python train.py --num_hidden_layers=16 --hidden_size=640 --num_attention_heads=10 --num_key_value_heads=10 --head_dim=64 --intermediate_size=1280 --vocab_size=8192 --hidden_act="swiglu" --norm="rmsnorm" --norm_place="pre" --norm_eps=1e-07 --positions="rope" --rope_theta=20400.0 --rope_fraction=0.5 --qk_norm=true --attn_scale=0.137 --bias="none" --tie_word_embeddings=false --parallel_block=false --extras=["some layers without attention", "local attention windows", "exclusive self-attention", "normalized values", "capped logits"] --init="trunc" --init_std_qkv=0.0277 --init_std_o=0.0 --init_std_up=0.0277 --init_std_down=0.0 --optimizer="muon_variant" --learning_rate=0.0103 --beta1=0.9 --weight_decay=0.011 --lr_head=0.00367 --warmup_steps=0 --schedule="wsd" --decay_fraction=0.917 --decay_shape="linear" --final_lr_fraction=0.0 --batch_tokens=[65536, 131072, 262144] --max_seq_len=2048 --doc_mask=true --train_tokens=903400000 --max_steps=6566 --dataset="wikipedia_en"
Each number is 500 + 50 x the weight over its row's rms, rounded and kept within 0 to 999. Layers, rows and columns count from 0. Numbers have three digits each. The size before them is the row's rms in percent of the matrix's.

# gate: layer 3 MLP gate, 1280x640, rms 0.0904, rows 632-666, columns 512-639
# up: layer 3 MLP up, 1280x640, rms 0.0967, rows 632-666, columns 512-639
# down: layer 3 MLP down (transposed), 1280x640, rms 0.0631, rows 632-666, columns 512-639
gate632 099:455546623477444510466461512525485583428489528427431497495363486381518502430533400490490475557474486525484580513514459581576463413396542369596487453407430392550497526497504471547491468488530446430520475456497510510476415539512475488451545527487485449503525484492550433606509439598512466466594472485450333530364470492461536453516537489444496532550582527490470525532572445508497513351477
up632 108:464464280442607493558448368465431457569475472569488488479532533476466475547466525570492461549564519510515409485514539417423585477583487548414534554540535611464396535510535440492467496504499470449459492584528471545556475477461523520546460541450427434534466534463467547502431535472493567484440474435488616426627447508600579531436454544575521506487401531471490498453445537510507473543520
down632 102:471529482460537520473539425394504440570489477501520505522397580416469532449580510518525375544545444540591499510605516413458507570575505526495532502508475565541460570519506411479425520503429451467475473601554577555586495494401509407521467465573460460499455465466461498484512440567578491533437493440583452537416531527595540518485459476429519480500498523511442405404435553511491497462529
gate633 098:511473458553539531570492449515495515460512503558483500427501483550531493517471453535557496488525522410506469557501526395488450592589505441476511511564575559548588436451524533576417499548505471505466451447576523467521477589588429490466594518519514562442525445453550521491535410460553520505483545372554537427577487553480486547559634478464530477563571485472453462389577514509526489583509
up633 099:487550474478504513533502502461457494544473389479477492547431568361510491480571529474431515510433497499553463569607546468466505451526425586468580471476478443491431532505486611514473466481545466547441583586461409486579550466520529503467580507616559552536557493481484506549498504500495530444481494642466489558561496534490448508553475566464463412558555428499520445557431424501478462556485
down633 095:520574500508489522563574484557531412483433535669528490527525488537552542527532520589432463492578636519486504466524492567428510457530472463564461571553571480490555534398468554459492628475477514564493572437460497528492456601520426490499486495599519529374570540505487552513538528517537549466545536446511477573488556500497455527560538608416471390441537584534514632498460459490537451447471
gate634 103:511468511528532464496518548523461518455448533463578569445522479527520454464448544445519525503461523452401410475501527513443475423515445512571569424455601468450585434530484624526439546458512493390526406544503440496569593681477559461559536589429538515385492510562485469509588513429448453543451446474513502526500546419481462549402558376547440417521425590539475466464531555462460480432640
up634 105:587434522470560553515552526502540510457540508422456535458460368509498481499566549544511459477431469549501573587515425530485488438569496432520517471495474478487497506470486483618561496489515507514484479589538460512467432462446568502458465491526480445484504430532501618546482475467509437581519405445577484481576502529448446519527477443467546443448519571513515581582551455454429471477500
down634 105:453485515431546510545488458437530508545467562449476461522528525585503495468548508478523476517513471459492517489385530457519501495561515505455509430506487536549562524606418558576507378539558410582447574572545415442505461411477493470424485460417547473515481515466539462554626406544520541474489516520481514500589451555544485449451488459488526572613524548495479400419529498393493508626550
gate635 098:514549514486418496528453516466486386445572477568470601536523529475479497499510528560492453479513569507484612553438473621510488444430494479463508552523514539387533507396480571432483464466508437452536509472490480520522348590466445492455557572493519494482530507477504501538575498531527441465590575457454535493500487498458496530478492507479440495546458479585542522466424505530461478493468
up635 094:484460544458464495413460464487416547392564414510449589509507476579476456515500442541486466532512470479534459499525486421418589485446446474567471431520458413516562463585570480507486532457564447471516420505703533514534529512552454555550572477487436509479534480564501609523548494488608578490560515481433429477593511517526540465516470550551591489476556497471472586443454593454588497457567
down635 099:498554544458541482509535459549583519409469541464443472517509481451513536532499573494478518511487458516382464566453509642436473474483496485535427493489520414399552401487401592520476446483478452580498450529443527394527462514537424501479518443477424537569454623468510506486490441551459495439567500552541477488523492551492483468446544519362513553533466543425497542453462567576557514572452
gate636 102:570418404471520521406550572526407473453571486471516539442508463489548530425501527584504496581502509500531564541502442437588429536443525466439446499550505578548447534532497513505488547444564537475622489433444497597492409481572530527552565551525471477428450512543554475468463512488447450479486567451469427463503385492534530436538539493599482560513527421447535469541527523509513495477533
up636 096:517418589448504384483453487454517524497471520450487476499498472521454483459523376478517486479449446525524443514464561482511519448453430491469446458374385523425627480572481525434500513429520479473530469474455465578494511461432446595502490438432451459516503542441557490587454501462418471507453540534432508482472457523458428521414422596448369510533503561510492446463514514547453510588480
down636 095:392521508485473482479573574438416499421578515537438521509568479523580449485460444479492585449443475574539566530495518451523547518492493490497449506525402557424551531544495584481406549482529459482584529381434526550555475454541609473486570470487525483525545572453546496469563494373499539479427552525514460517511447540465463513483573479581495538472466382482539540439528479541518546494522
gate637 101:511502488506533410438483522492548475523533503479554486583512649411556444473442523403492430510433460633458491563501565583419483571496427515517490602573507522525470464496499442483471466597522454487488560465471550523464465533495492497481472474555447576434421518484511486520560487519555505542427515556478457458581506531549507531477480504602443470569492446545507473507479481552406467511545
up637 110:542444536537529498511537446415523464422459556548501523478459483434557452492532416442471517544484555629448598550391572443494499483460524587423486505492477490534460501511552487500497570531498362522503480448456465474466501553501453471527494547428496394508547532477462483483573594551488445565488471570612549454518410501494564499499453497504506489554460478501419513565556515559387556568389
down637 100:532440570570496593537530515441604520504452537521428509486525448487512518478549416521455497485451535487596471549442523388541453465569472614462470542583529537383492472507531672493548497416488454451478477481437493388453535574468392504534525514445497421466572540569567482463526481521491447504443513505556633537553517575459475477448413581506456493533505477522427531520456548446437511465542
gate638 100:414528557502550552410489523597538485477585436468471440481515507416497555488531520427460500608549571456446515559503566565534584523561546415580496550508493531504523482454510485439549451573531414506481468537535614504477529460530539563527517479536500496496456512491540610481467499499556432542542574544443477537485487536540499606524469569504542422487532442626492496469469470436490528517468
up638 104:455442466510517472472526505560527585555514556488457463451470396416720402517473433519522467504491455510552499517431672501497454574436528449446536596505443441611453537448522526404466463468598532635496639463504530429532481516502477511435458530481509587468510509511539516491536551555460515492524502536480599441491468635471577466495514498458496490507460505463570467523434473517455562474453
down638 105:421405580398529467530454552512475542465504560503422494482468484406510474586604463593503558536449406458461465423514484407543524575554542531542435486533427476507452442522470512354531494409537473512498448477583500469501480568490488518469435542479519454579543559594459497490442525516441492529483518484505515552505445388439493447464536465478601486497515485410505396523434511478463447443486
gate639 100:500583505515534463487565426569498459478547467506520614483501418456495536509466498481495450517495490433425443600476525455517565424535549402519443533525441416446471422476498602495455534480501433544538550490494594438560438520551432507499532484435426453419526481446450471531424505469476515535471613544476513472452526463508537530475498558550496494517516545506443462463517554523526491534426
up639 105:456518483536557535469538491529498582483557537431504503544500500436485457448488542486441461465441516601521488508388621442514471458576494427527448398551560536524573419486452509495582499489503507485464496460511440466520521502452387479506463523468477437442402575545422496443529535529522478475416603491471456532494519512531429377444527531519558568477509556374505428439445423582424545518514
down639 104:480423435556430535523438490604446531568539502523552546525456405589518514436501532522525512519491392400488504469482445473529553497521460415506469512535500502492622573414396455461436516410414450474507468567441477571503456401615498471422611490469563577517482547395578454407486525509452595469479473426524451450526526540493529456361365488547549559501581522520417453586541557590532466503435
gate640 101:489510596615504533510475443458522491544462452643451452500463482483565519502507547467455551553509539565573452614504402569451518412504524507485475483433490483522451455512468480479521552512498432484470516510471485463540493612529507549441568547414455589466526553469449548522556466550496441409515491541474504508498469557540501488457372508463499622475477478516466503510381421477682484418426
up640 100:581515460520514525487513504553527448381397474408522454434534453482507452504618498461539413459522522466457532499469515446498393541468520511546552412510548437492511514480536595444445522476541451542537475540553521622518513400501508454518485597553558553546523436551549471460475481569451480494484551491546503585488536412507513409499563454577492556544539403583527505506492477548484542513553
down640 109:424607487522547574534515553621505536487519451565492420493530515464418491515564433511494475462576499395511506463540475493498525511451497527559489500506569541493480521517449552496541437513537465453497421604506436489465458493525534551522544598538490635512461384478522489509441611496488487487572492501505525511536557420450458568480420406509527487427428426513435470459473619521533570474498
gate641 104:443542454453507531461488514394498459364577527488543497442556487476459562508336577482501507522525472443447558549488515478549497549432544513542608564407585471470470575526504546535450398468421477574494502519491473516557463603527494490557509499512509490416457523485538473509466486483505594582464517435499500532580415502504428538548499514512578441451533413479504451580562441484471494525558
up641 105:497519472472448575488566456507519505458536443602457422414466531498558509454514500470506532529521477607466480513468523422523465526521546526513419545574453472476449498487467532489553478488461467379525516492589541437481565518538487525398529528466459529480432444548524494572570521511550545523395480435550475475560530462514469564429571489535503521425528561554519521539473508488520632455538
down641 111:594395559461489480526540544483552580528564435493421572469559467521535471524449500518444512409461494533577485519511599511437526474466502514481473520467522554627525566466559453536380595373427443589546564548558500452462503492590463483495490483508515462443458572542407400528446402585476521501572502488518466451563519473445527546593445496441616473502508540452478543528477539520563430480622
gate642 084:474478462490470516585483547455435498405484478486512507462483500491470503531472439511547531545502499562420541482451479494539494506530482452465567580538439530445563443453611544476544524561520477470568497482493559485441415619437484377414466495399516474442481544573516539522460464396482504469502530466459468497476464497519401522423439440430474432567470485565592531514466449475446527481519
up642 093:507528481518502488524475525463426598519531478493452530495414480558511414543497624507563538395576532391469606506445439472508527552518528538414648433479608520534564501586628460505519449482439547410514559451468507525542586414509566488569447484553502454510551454527478544490476455448515451485548425486512525528523464483482559463522484405439516489346578562538563550503479548534603524461511
down642 110:504428419550512504503513529550547588525496529486479491507430481517490569548477511510554552533318465470352508534507555571490511550517451430534612573496534408512477526392438449460435578481432530551490519537523487471537477642437552499509513477451446405405486520493505412484463404519529482463501590487544566475488399488487537423515404506538530520533519502523550545497488496461502465503563
gate643 100:497505526550496545471475555551492464458476527483450414495542490443496452637673586504508525569514519589439516570473470421395492494484481535491538566571508489414513443548537515485519483488480525490557450457454492475489491447604479497502514463421553526378614499509491493457446560546556474506515405525501528464433482506375509449378530491514566581511550455472529460535568476505506458499533
up643 105:433421484510572500520528578502503547505493423549481514468528524486441442579508474487507611512523536551494490506447383529456550512487470515501573505501540564484535479463466456561516449573594497409464497577463488484543476429485505474490522510529539471384486581459559530473491457586381431471488465472537525521498485550423472494465380493494449461499412557531538532510475561517573569524516
down643 099:561532531447485570420510453487533568453531545486453544483480539490543551513492538434475558438474372569478505547518584506483466479422512503439509604401530538554498481489491439453508555479460493559578500469499592484530550489524569458532469501415497572511511601492520539569475445421574490520486474530513460501519477450440504521536491532459563561412451523619403600513476436457516466526566
gate644 095:496466429496436451494553540489500527505512474493557438511545570479546505577477563486607517459446470510506456414411463454546438490535561613463563507473537395505455463563472518563461570536521511480497468479453522519566496596486490484548557470421540510460417579484545480479530478521485543461514515512584451583576473509459470489476538493497596498510547478430532486550435534559503510464632
up644 098:477447565556553466458522434618538492548436478442543566591478419509472463460471558472504571474534536569522544574481544530481461514503430472573416508491467498468436560532522575475507468487545502530524536540630488450503477464516536430461513620483464587530537466470411382597508539502546544575535506460445466506507403568525469462537519468541521441547489481573425461451475456547527402426463
down644 110:407453475406532497403426438574417494449513499541449624543492494541533446551541461606413459573500476486506626457518537573555480525438354474454403429583453558559561416554588539461472552467486464517578491486558493459501398488390448495489525506555524468447464458552479531574538489551556442491599415453477542489487454472495499539589525534583517535412407535583429521467493395462517492465401
gate645 101:552510486426497555490504514471487444434531526500550352469520534573505513511512521492465525570537485529523534475553562446416496515486452403546514486488475453502479568515594585571535530488444466560563410559528517465576514504568441506536368547511469520555461518469548552478507464614507514596522507538493533546504487538434517624476474488535552485457535518525592410524540468499512451577500
up645 095:504454423499588470493434514518523504473511522483564503481494564496477520586354539481472510454554475390539457474523508507407560660500449549571509561504529593540499406460465488506501569514419530427495483419531547521554505529517467540567512519502465478475461466539491515409553478506559528540501507443498532420572448547491511535567520499499480472467539553502458504481453511506481494515508
down645 100:428532454452556500501435417472408500475462595521457459365481438543523501499472571484454520584505465532467533478451468495493554611607493481441418504460584423480505482374453492642510468467561403497453590485386536549484453500536413412550458455460496510526526519392497456532533439471553510534460513543430624515532389560464526452524536611440488510541445538635574508502447568446517505492430
gate646 101:459529584526462567597489482432553558465504523417588486578509533455409525560466417518506525583463422474415509521555511480448483538507431575515494567591512569514600560392471524433435495594437534484499569418514441515465501482562473467413502474440451553509463509425500648557551456515484579495535441453520531595466546510525452458448445424448517528595519499562558398510439458451576491540491
up646 106:490521470411481460452488515573463457531637514479396484527472562490530544438567533390472466447475537564532526517554479548562494533493539436576439565407458475506532501504492467483502491483511484574524514546445560496476483568451496494442505468513525425592563505544460506490502493537460467545617469598435513408501457614482574466580590469516481514516503522422475535596544502484483574483478
down646 090:410483493485391607534525489555528548492490529497464467555473499516501542552478355570502479420538460521496521507589458463484473539448522483607475462482503485477524535453392506572488540451508491507484491480481522509427493505444436442401489482539565497602506422534493624564510573494472510502547560489429556579541461556467512472545495469524531519427422366479504406512502451436529434522475
gate647 100:532534626423593579430505472457564514574469514451506573502459550538485586513471528494434439460515506565431489517507520441411479438477442530487491454530513549466473470454474566479578467499575538464462595528488553444492555439543388516654477454557478491505518427524452462538504507458480583571468535562446489485519478431574558429498619545601465539519466489596463405621499497536423424458584
up647 107:504525437562456464498508609501485566404500524508510579471460495561505396454530518381396570523530468518525540456498511506589463503571518503442512479566575489609592472500444433521488449517486513572508561444477527551516475574460573520473475430466478518420578469592560461483505498504523412509539535484433453536477482551458476606573540453506508484347402489476567553509387516459515444468604
down647 095:476539459471470520440637602517574434493463558471572486470436445529542482407570548523488426460527523552499450484509475581487478369517488498458495498547540456568584569441569486492487443540483530494482633554447520498524477460576480496565497445444476467542468485513489469522521551507486442509522577511460464547538467528505540539432583537524424391389476526500504518450388489465476645534593
gate648 102:484468508484530505563519497449392524432524392506482564546467417456487510535508491448536471473476408534553403371469421486432505530525506391526515446569456519497556503509440539555461507388440575537482547510501508536572529530474499473520525435504466536551576492517539364581500476659526556478469485503548455499404487508535483542479465445399479584532498514429509517488473550519510552485509
up648 099:500487456493463523466498509450417600510501436546433496439529474512452415490444557559520498518438501528495450461376509457476569607502515509400516452542480462481625482443477508503480479587565550423463527487494464483586546531599448500589437558485492389602451447490579473438440506528483467459549527520594459548522492559542502525561517467459520568499537510540541511507526528541409447555500
down648 096:514524467466524503558420422487472550532482462520368490484468613470442444448477555594522519429472534478512482509544469465412484545570465506477517478484536510483592489510528486567455432531562537564520512466519500451521449466506516519574558537493505497516465522546564480523439517520462358520534575527563522522528529499499586465616460430484539443484514528571513489520493491530529528565566
gate649 100:515556547636523381496567501579467496430467512471457511520400611535483563371572518520522526480457617578525538468530548573494431520629457433601492484562472540429495575496452450534508566537582607446523542470433493559518514561455513406596575549459562569489418489502450559542559480464459514468520501450496512538473462448483555425475539494559569529470489567454571519579427457493561463504501
up649 094:491469492480484506440479450497514494521599518468551538538482485542458533492518509487556505494422601542405482487464431486448536428459562497517523447457495548566426514474484432538501500461434533439530559485462519494503542581616476576534512474582450494528546512502386674532491525506543518551559521446436446483483552448560502541513540492521579484584430420482549498528478546484504455569518
down649 096:518448487518624501501482482417444471525432493514458475502537461519495545536542477575450500517559378568539490429482617517456476631511498409453521479434406572453577500560582442621536574587437407501495526564337470529450482497458519414409594442503576484514474481443475526480431466521591502502531461542503511520537453509449548447467500525463427529456516507463519565530347433393515500473447
gate650 100:477563528486463497472480469531514524472539498544533608554512510550485545492525518480524594436478513440436477453552515570468428470502529550496444587526538578425460566559524559533500574504465579446538537466553522470498574586555471494500524577487512495438523498474404574502503518483450472548575542499604545519535553516450561502523474408489556530550448492445498515468528543576587467516427
up650 100:586520465448611511556529424537514516459476468500484528489527429656520478439504487499479450528505545383489488567501577506565512506469518531384531347478505578503459568470477450497554576519403507520587508347499554526385447432492483570501563451590493442573510443465531425514521525599530528482548564513415469437528438491515504442580463476475434434418417505493452444530540536542540525453515
down650 100:528499443428457536545473478489469473478452413468601505431494456517493504504508496363517561403452511498493467486488448443535550498527503502403541522469549449522465498560509476514440522538405452499492623524506468511411415472543492499527528423498569567519478513513470558520441514539523470376571529516543568548479401544499528524440476534550470488546560449459468455597533486486486556463588
gate651 101:459470459506436554519492550431567502378480509439498553391542486547509571460508568470456514543552500474448562482426596455592469552438509549511564537475540506468506485498449401605444468468526514473484529536490521480471538566533481428508464515452428442488538534552502458447513519522449507552590553560568523458475495534391481514530431525537521466483469475459443398498463606513511556462482
up651 096:543510531430542537486490605458536424562507498471535470504516431408511536508533471526470472570463441491532541537539573469440500472535498516445497514560545458519478552492417529524453496523495395557485560433602529554559404430513523561454530526576480550465523469549469434528439546575506575502530542453503502523418529496473573524413534603550491521522474554639542445495461557584421491460445
down651 100:485550546439389431478510510466554496438505491490559495447516433559493549526542485449485503512478533494524462456527490474521521471504415531540539538416527397543472602493517499494480448609529539447413525542442517434468490459576420470441479523417452448502399544545513501533516559407520561534511535588517525480622533520450451608551473505468494470527501513516513419618461492515463476443513
gate652 101:534458486492508518505520385418518481546483530529553444408539494508602523509496564511559558444522515530468465457490450521532470478470483406504428543488476492490552461601518422495592444497508593494529458573567413467521412482468548494533540539584534373603384456520538460466536588401512537545461480403450497510523509523490456545569447475544344481442486483516531523553507545493512584479587
up652 096:491548432527436505464481434475348393483505466370470494549473522407546597453523493536435459540453529566447497437462408424515491577500501492536552457460531532491537458429434530470433495481520586511486549582445465520569549498536430456550534543458520436539517523481532433479483492440522463480531529531443489488506483478485509430492487576587543420503553462472558542482477428535560428494489
down652 094:501522511472496540510473444478408444481472513577525483547527382548472566455450414384510503336524419484408469489414557613457465541431418422520502451485541497479414454449529553560551422545507500437399498555476573519589482429474571391554445497561468625476522431555498496397488399457549496457556526433488458619551519540490414447448487521552565473539490432501502589476533511456415535517413
gate653 102:578490484440542561542504365497510466483556441494487430515462439493477517523540472461496491545528489540557553532513457378480460454537453498466461428552584509585439526419502455538553483421564464554553552582676484416529461431534380470534500436481532535459498497527536488498468451546559567511524514555525420554436463596515610529448407500472465461508508445501392513459498439476551493452443
up653 101:431506532489477527486483599477461481489531413454549561541493468474474532437566476488448476523502443523479442557614502519494411468557487469449504542512412601487472442483543494500375545539482543473483548355453401460497535544467600560448564554534446538442444505533498466524571456544434524427499542470564594521523528516544504492425530484425520587503425579499522497516387524438507434455451
down653 096:486451496428497499461412571475463490477534427485495493574437602503480503445502540542419409481481524588548439501588463476566511613459474491448551426524496519546401462510598490571465511553446484391476414445432429512535574537438511457413499452593535554531408556519443424584513534550431488531508537487588475542531457438545497528551427484486524418500463538485461470526502542507457466517525
gate654 104:509531522497494515491444448398517472587455585479448522558442493545503537509610468486551535568512430430497419504497512505439440524524564535430631500584488421469449467464511398522511489512460516469532537529536529438534513422434632499551515478501491440497459433507557481517508518531524486530463520565531502498536448576429577519466487517601523562512428516465528510525512516472459539380412
up654 102:483492493562477494433512562541501480530461458646476453448482545542467558511440502467486496516559419555504448513571387421453566505445487491493406484505433429533468545454509438590624433406507608485531504488468411466486499481540558529497409466525411474555523526511513534597585533609531470476537520517594459554486466489473608496529559445486494538464499480582522384469484539443437510508444
down654 096:494428503599452541527504570464456526474448505437465521459478409612487489501495551598416502506459462484462556406518490453553505502440609499456513535380581416620511524496535384520517438503531442416428540546507553515443450493457472521425550441481432484438528486499508483439487512503512524514566541592522512527485506500396564451554440495478485515512573504571538401431507561544487495454528
gate655 099:509511432417616482489501549491478523450440563513453544400524547500557503555525495438408511545517492522567566597532509530538511480576431373502523498519446530572475436483485442560492564483490460514526389490507464532571567429506483435409467558474445504560494480522570542492471556524415471460519581537538543398462541475508485459577484381508596482491540560468481535584588526514556522551510
up655 097:456532510479558454557465416528539477498494471579466468453509412501514525388463563445565463591540446479500507469490544511515512499486569553558429556452425441529447509473510520568470454522544497475554515494469517500524446474486464458567383374489535536550498481503563556478443570520502472527460456484465420512461635605559559563445521543469446475489467456508522504487502555575549506481474
down655 105:488556476517534513505517604529540522552500523515477458516438524506447486529515482471545477486514440485447482426459589516556490529431574486619492527459484478465577445554465511574486512567544440525493463507575597529544536540390538577490488502412461503507485476553517515487544509496533566486436548613521423482514558449421449451520536442572479504520448458398473572530537441461584419621479
gate656 100:471542546522535500469479510511461459439497572577519496475541497502454509532476575541499453499591449434447476503498517470617565534536453561504510414541586489576449564460486491431523537532521490541642439495436604537542506416494461550513557537488532437544478510526467470487428546561520435593488550469529503507632443522541513485430458482504595538465464498510419430462515466526388516472560
up656 090:496464549545521495469551573462491428454518441543466430450560560654487520531419463507452453566520500525433435417536437528473568497509535485458548467512489477556420515484486557565564475497554382444623458503481527523562527586393541424519547521486449535397496566432587492512455546533448547520436452506521468470564495518484592602504528540525494461487454480433474516415476436486586391501573
down656 113:445506464514521532452513504479505410529520392371467470494528451521441501530489498507552489427540531491392536539453575583519597570557436555448524568476500605535445537513434497569499532513498459529630373525516507577494513480555514507470425532563460439456474534504539547536479512541531431546453479565578383539503469504579446504484534485460525405432486561509566559542413519491559518489524
gate657 102:495487561455552542447521499545474604461481439519459510480592496503429519465513609451465449488451572509549410534535567398478447526551405568447609427504447500479560496457535429469432430537540534413494502437591498541497486531456418596525519484437427532464509543588495546495536526456500528481496568563446525483441566358554505541459486590480560493440488565529424513517489481525500506534554
up657 105:520563537471457554512425542594513493571519508493501489530464479502427459429465481456472387487431504566523458483572573465571605410483526582464473480518537487478458422424476493536441575509502575484541483547590557565487567485593433404514455537442556506390447492569469595578500533466489509529480536512443535496530584462513545479427494518482474515503520482525474563482535419479503568492469
down657 101:442512588351427453614479518545491438525524517462527585480466471560443464453515565516502442540500456548477549511540545366559472485493519460343453376603492501488485468520491502530440611421460510536516479498555550483434534447475487517546581496593412501453460512550531531489607490465463434499462523492502429537485465432532518606480505574488477489576402441568527605511440519516464516412486
gate658 100:560540432502503421582504443541517477466393579561535543470432545663547463479433420484503456511453606505463549516480400458606489538540443496480531489468528504518476481496577554494549524478464471523515574568566452460499498525496458528372503498506450462448508578518518544571487510590447350483544556492564519445442536527505542494482547585501576537489539519471552552513491506444567490528495
up658 100:501476481406542562454579539555584524522482563459595497523507561487503433405506428454438523459617511492649572486503490494513480554412483564517474542424495489440424443544540456524499447483515506486549481451492497546513433457504507560527474456563496508425514582498442548435464505581536444492524528441467538427498555510540522508401527573487496529546511500423425526373570498583489524517493
down658 088:514456494570584603453496496560451470492516511482487481379430564464491514549550435522495514417600467569511523570551439563474447521475441501502491492508589477517455443485463534570538391472479510518480531454538552546524470515580498534435586444541567468475496585426471511515432475541509524475530445455576530493441607544489433499522556573495510515463561409522486604434481489484479566564503
gate659 101:477541507513536511505476559458500408541469500487505570496519542451505491434473562492532584429404598449499499468476519488487562544539558537487450517579479505525508506620537543492517453558401504525514509464566475439528561508530442458503476501489433620440375545519544563532473465456524495434474413531444559507474503452592403493455511501580530527550463492519471534596505525496479575457515
up659 103:534387513471546420531483433515518544482491515502591502488502418528491454465410561589524427575507482495504533462480547454471524428581516476420490497472534370353531465536527579506493577477513421557527420488506612518509420502521534484500436563502480487487525558439500468413456515478514484506406555552494522485496539472505506501523508622488452456522456483504504464541561519459453631497517
down659 094:536457505529502507476516422566471485493515554505585611518525405493492522506523537560617496518511473567575584435439468439404488552443527476430503475529544530443509505478438511487475568524452465488593575475531537546635560518488522570575560498549454492531537441502568409461432529536446524485450507499497432563522546466533455515501599505582418521543493545512444467524543470520472558493379
gate660 094:498537443506507556475465544473545512542483505478466473523415470495448517479425446488469469402490509493466611458423533535511517559594545523471514496465532524463539513413512380497522529579565565556429547533456586495442515568485501526495406495481513464502527449396461461459509549539462500475536574491520511471458508428544587515503441523363489515456555513503426515555492459444488450474469
up660 095:556554501561486455449504536586640530500613513456510445520504502556536497495503481419609542467476524491447426497430489536549501538482577396512492529504439463504414458506538544490552462515449526514457477509474516427532522578530409531485550459490416472531507429551439494540453472479520522539508454585446397385476468557469485496523532460549453429513482373473467531600577552565522481467428
down660 104:562495544436567403619380543452517474550472518587527471592429574425476499503525420530434467514584467537511503555491558474517497489424464470499408453506437505494562481477478454577563519538466511540539529542491508533408470418488554589578452469485519553557561585508491584522480447507434405511532491571535507486493520435461408466426526484623436445464457544498544524485519499462531533563460
gate661 104:519479578529481592497433550478497548532562463479586539515464524462506435466530616461526559600468498421492448506609490473472501557498515585516428445639535530494487455554446598395477542372493511525519577529504503419532500569493604433548553484479548535516543529450505502538512554552483558566499537595527537632451534560531478469496498506535492564458517465498448486608510536473487451503511
up661 104:544510486469437508503562502521630520583488447501470435607613526491527437483415485542493450481420517437542457451475469422509450526501562481414538520448464531454447517547542464441513549580524504464396525504359526564488522409447507486512484528447539490547465483515482500402444467530583430558519488533490562452534569516542555455490525474539580448611511452438444477512458514537464549456506
down661 100:525484558457521490512495595462512449543497593547526554507590527446470470451429585497520427452404578515417345458563452447555488496525494558439604496574480569532493522530503553353537459474479508509443627569474447567435504535529419485490448488470526415517449410567473540495562466597450464427494438574517553478491558463518416466487459489482417509514509488528489514481471381587461506536512
gate662 102:522438472521467447486508491471444478454469507503469428401519473553514506525504457384491519555619530436470556509528501461425497453466557375480432498559480537460499493484610453509576464465455532487451558534500527486454489518572431513429525485456510520574481409496533498521381525515513438500480503516479474484524423434468400449478491510540477519527539522563476498416528484453439522533431
up662 103:474540472483400434361473517422514513591491493531472563461485435443447518560479574569474529458401552560419514470543491490568427516555647480504535508518553539552506513500563593506399507466612552454448506568448436455536498546448514447549534567525569517526455495459575487585592515580418539429500477464483491487506461560471531462462408549594487508502395518469533451489484432527423563491534
down662 103:488529462435450470435492514440544510518532519504416490472536513470439554536520600506524529478459502506396547529557523456469493399453589496526496470441538577583377523533561462551478486466595429442479471509530471514512406549507541488578520523485560452528420555476492460549499538570385546530437414504488469514536469513595461478581383536579431426544411627457534488501551508549450526471414
gate663 106:554476638514585378523516521474495562502461412474485356435575491564370563481502462536438583435545430469444518497541405530578490473483620446466422508573554561545557412523398575505442500498587501511414508410586551529546516523428568471522507496533472554409497499534547477548514528441425466525479586488519508460454448510490458511509458468547553451442444438475508457369486567504536478492482
up663 111:451483512496453471419516525548578557589501407558391523541565552559546486409495560562511474540502477531535501578566491496507454497516520513487528442535479550516488588416578497493543525541563437494557439634449470522362417525472531473561493489458524486504511454397447532486529527386559406473498453419453546465529518489525471493513533542539557541447433496455491518437430463477562424443644
down663 097:503562543592561548553526586466578463506509407486467473540549498505483468518526511530474408517580574503531489473471448435524352492459560540555449537522454418560479500538452477459529551456520502507550446500403496542430509479465523547593452506414500529399509498461435557546526503357568479551388513466392492397453524489529429508454530483508532500480409370520550535480543505470493474403557
gate664 099:509544498508477532462506463462548549481475530432480541441556484493528398500491410569564388450514443558557559440422518422491459506548412455503413477443546544524478400579490506434534467557437447412445565531512604409565583436612452483542494416456480585470483600456559482533530484533546424554475450527496477469475490552455364460469543564541484558503555510440527530569434602502433423507419
up664 101:405477521555514579445464460566546478534589559515441455499481477392555492433500525500412398468449436502509441543541417482512518432574540397474419534433505433525464480506474494495467514517505511485429533438437528563406556547482462517547430452463471471514505476461500484514483564504499459504501603474547453472499474524503501467507531490501432476433515460540519529423530407480484558498455
down664 099:547477472531590480499515616504499478523494489571515448613521458448424572536559451568462521556478525486556475503569415408534490525538481433428398502454479470461490461508516478514493553464532484516447519537488518558492463425528538485609537447518428523449509552405536572574522489482584456511497415498485404373550444470545416494444519555451505548475513534489452536453494492567480521452452
gate665 107:482531515533434499448509488499484570369538404542477482507546461486539494499562592518621567496510534545389411498542427530443486530480463444490633557535476555486434522517457570441468492568531556485575449492502470592522497445533524469454551517586579472417533432541590417493511517591519487467495521594401508486530492550578570568522443459520487501427526503485487492465420491540576489424594
up665 106:563418543501502483523599499499550422508434517475517421569512568403472528495596481571447450589550546414529466420395498607505592440510565420485491490441462529400546412541549467467462548510532526552485505483460478462463438527513577542395437496435535447445507593533480477448475482447526504526437477438438473528425479384495563474524507349432465507467433527571489596443365367527545461469478
down665 104:507508539606489528526566524538582635484507522476532497473366499392494458461479522492420581526502489485459622529483469406564543552546393481598454474497561555432521523539470454447531513525430426516513502545449636513552558457454444450463483484542486476579468541421499492549481539401475506480475529438505485581512478660542534513442572526504552496439534513483438458557562520514502418464409
gate666 095:555470465457527477439542539470543448437488522447558573464489523479464519477451522456594533555572515517481442620548546554483488498506446530483477546455545555418486493529528519480553485516399475448498465380552566495544619522467403484489528568475461575443497456532462374490452559491510450522625561526490589457499447479528483488458542428429459523542460516481552495503529430504560413474454
up666 100:586459548483440521492572584480513465589457567506469483525476450593571535534423452469431486467530420486559478483457539509436558471496479555459434519456480533525415386436469463441478502477563424380422505486470498442482432346520558517514461413557487441516503525475518495495462568443552511471436545529517553484480589553451559606541498598588429480540503487555525489412498502533523515487604
down666 117:560490554474521585440450489541617508565413487470471480484509482525463490547449484502544498466456410460531492503452461459517452481539511580487504488513478483522445523463533486432589478464572472425461477517498480497502513506517477559473459498488470479491432529500547495554545594490468513470557556480415512417511462476544538525477404526565465518472499550532540481517526521480583522456484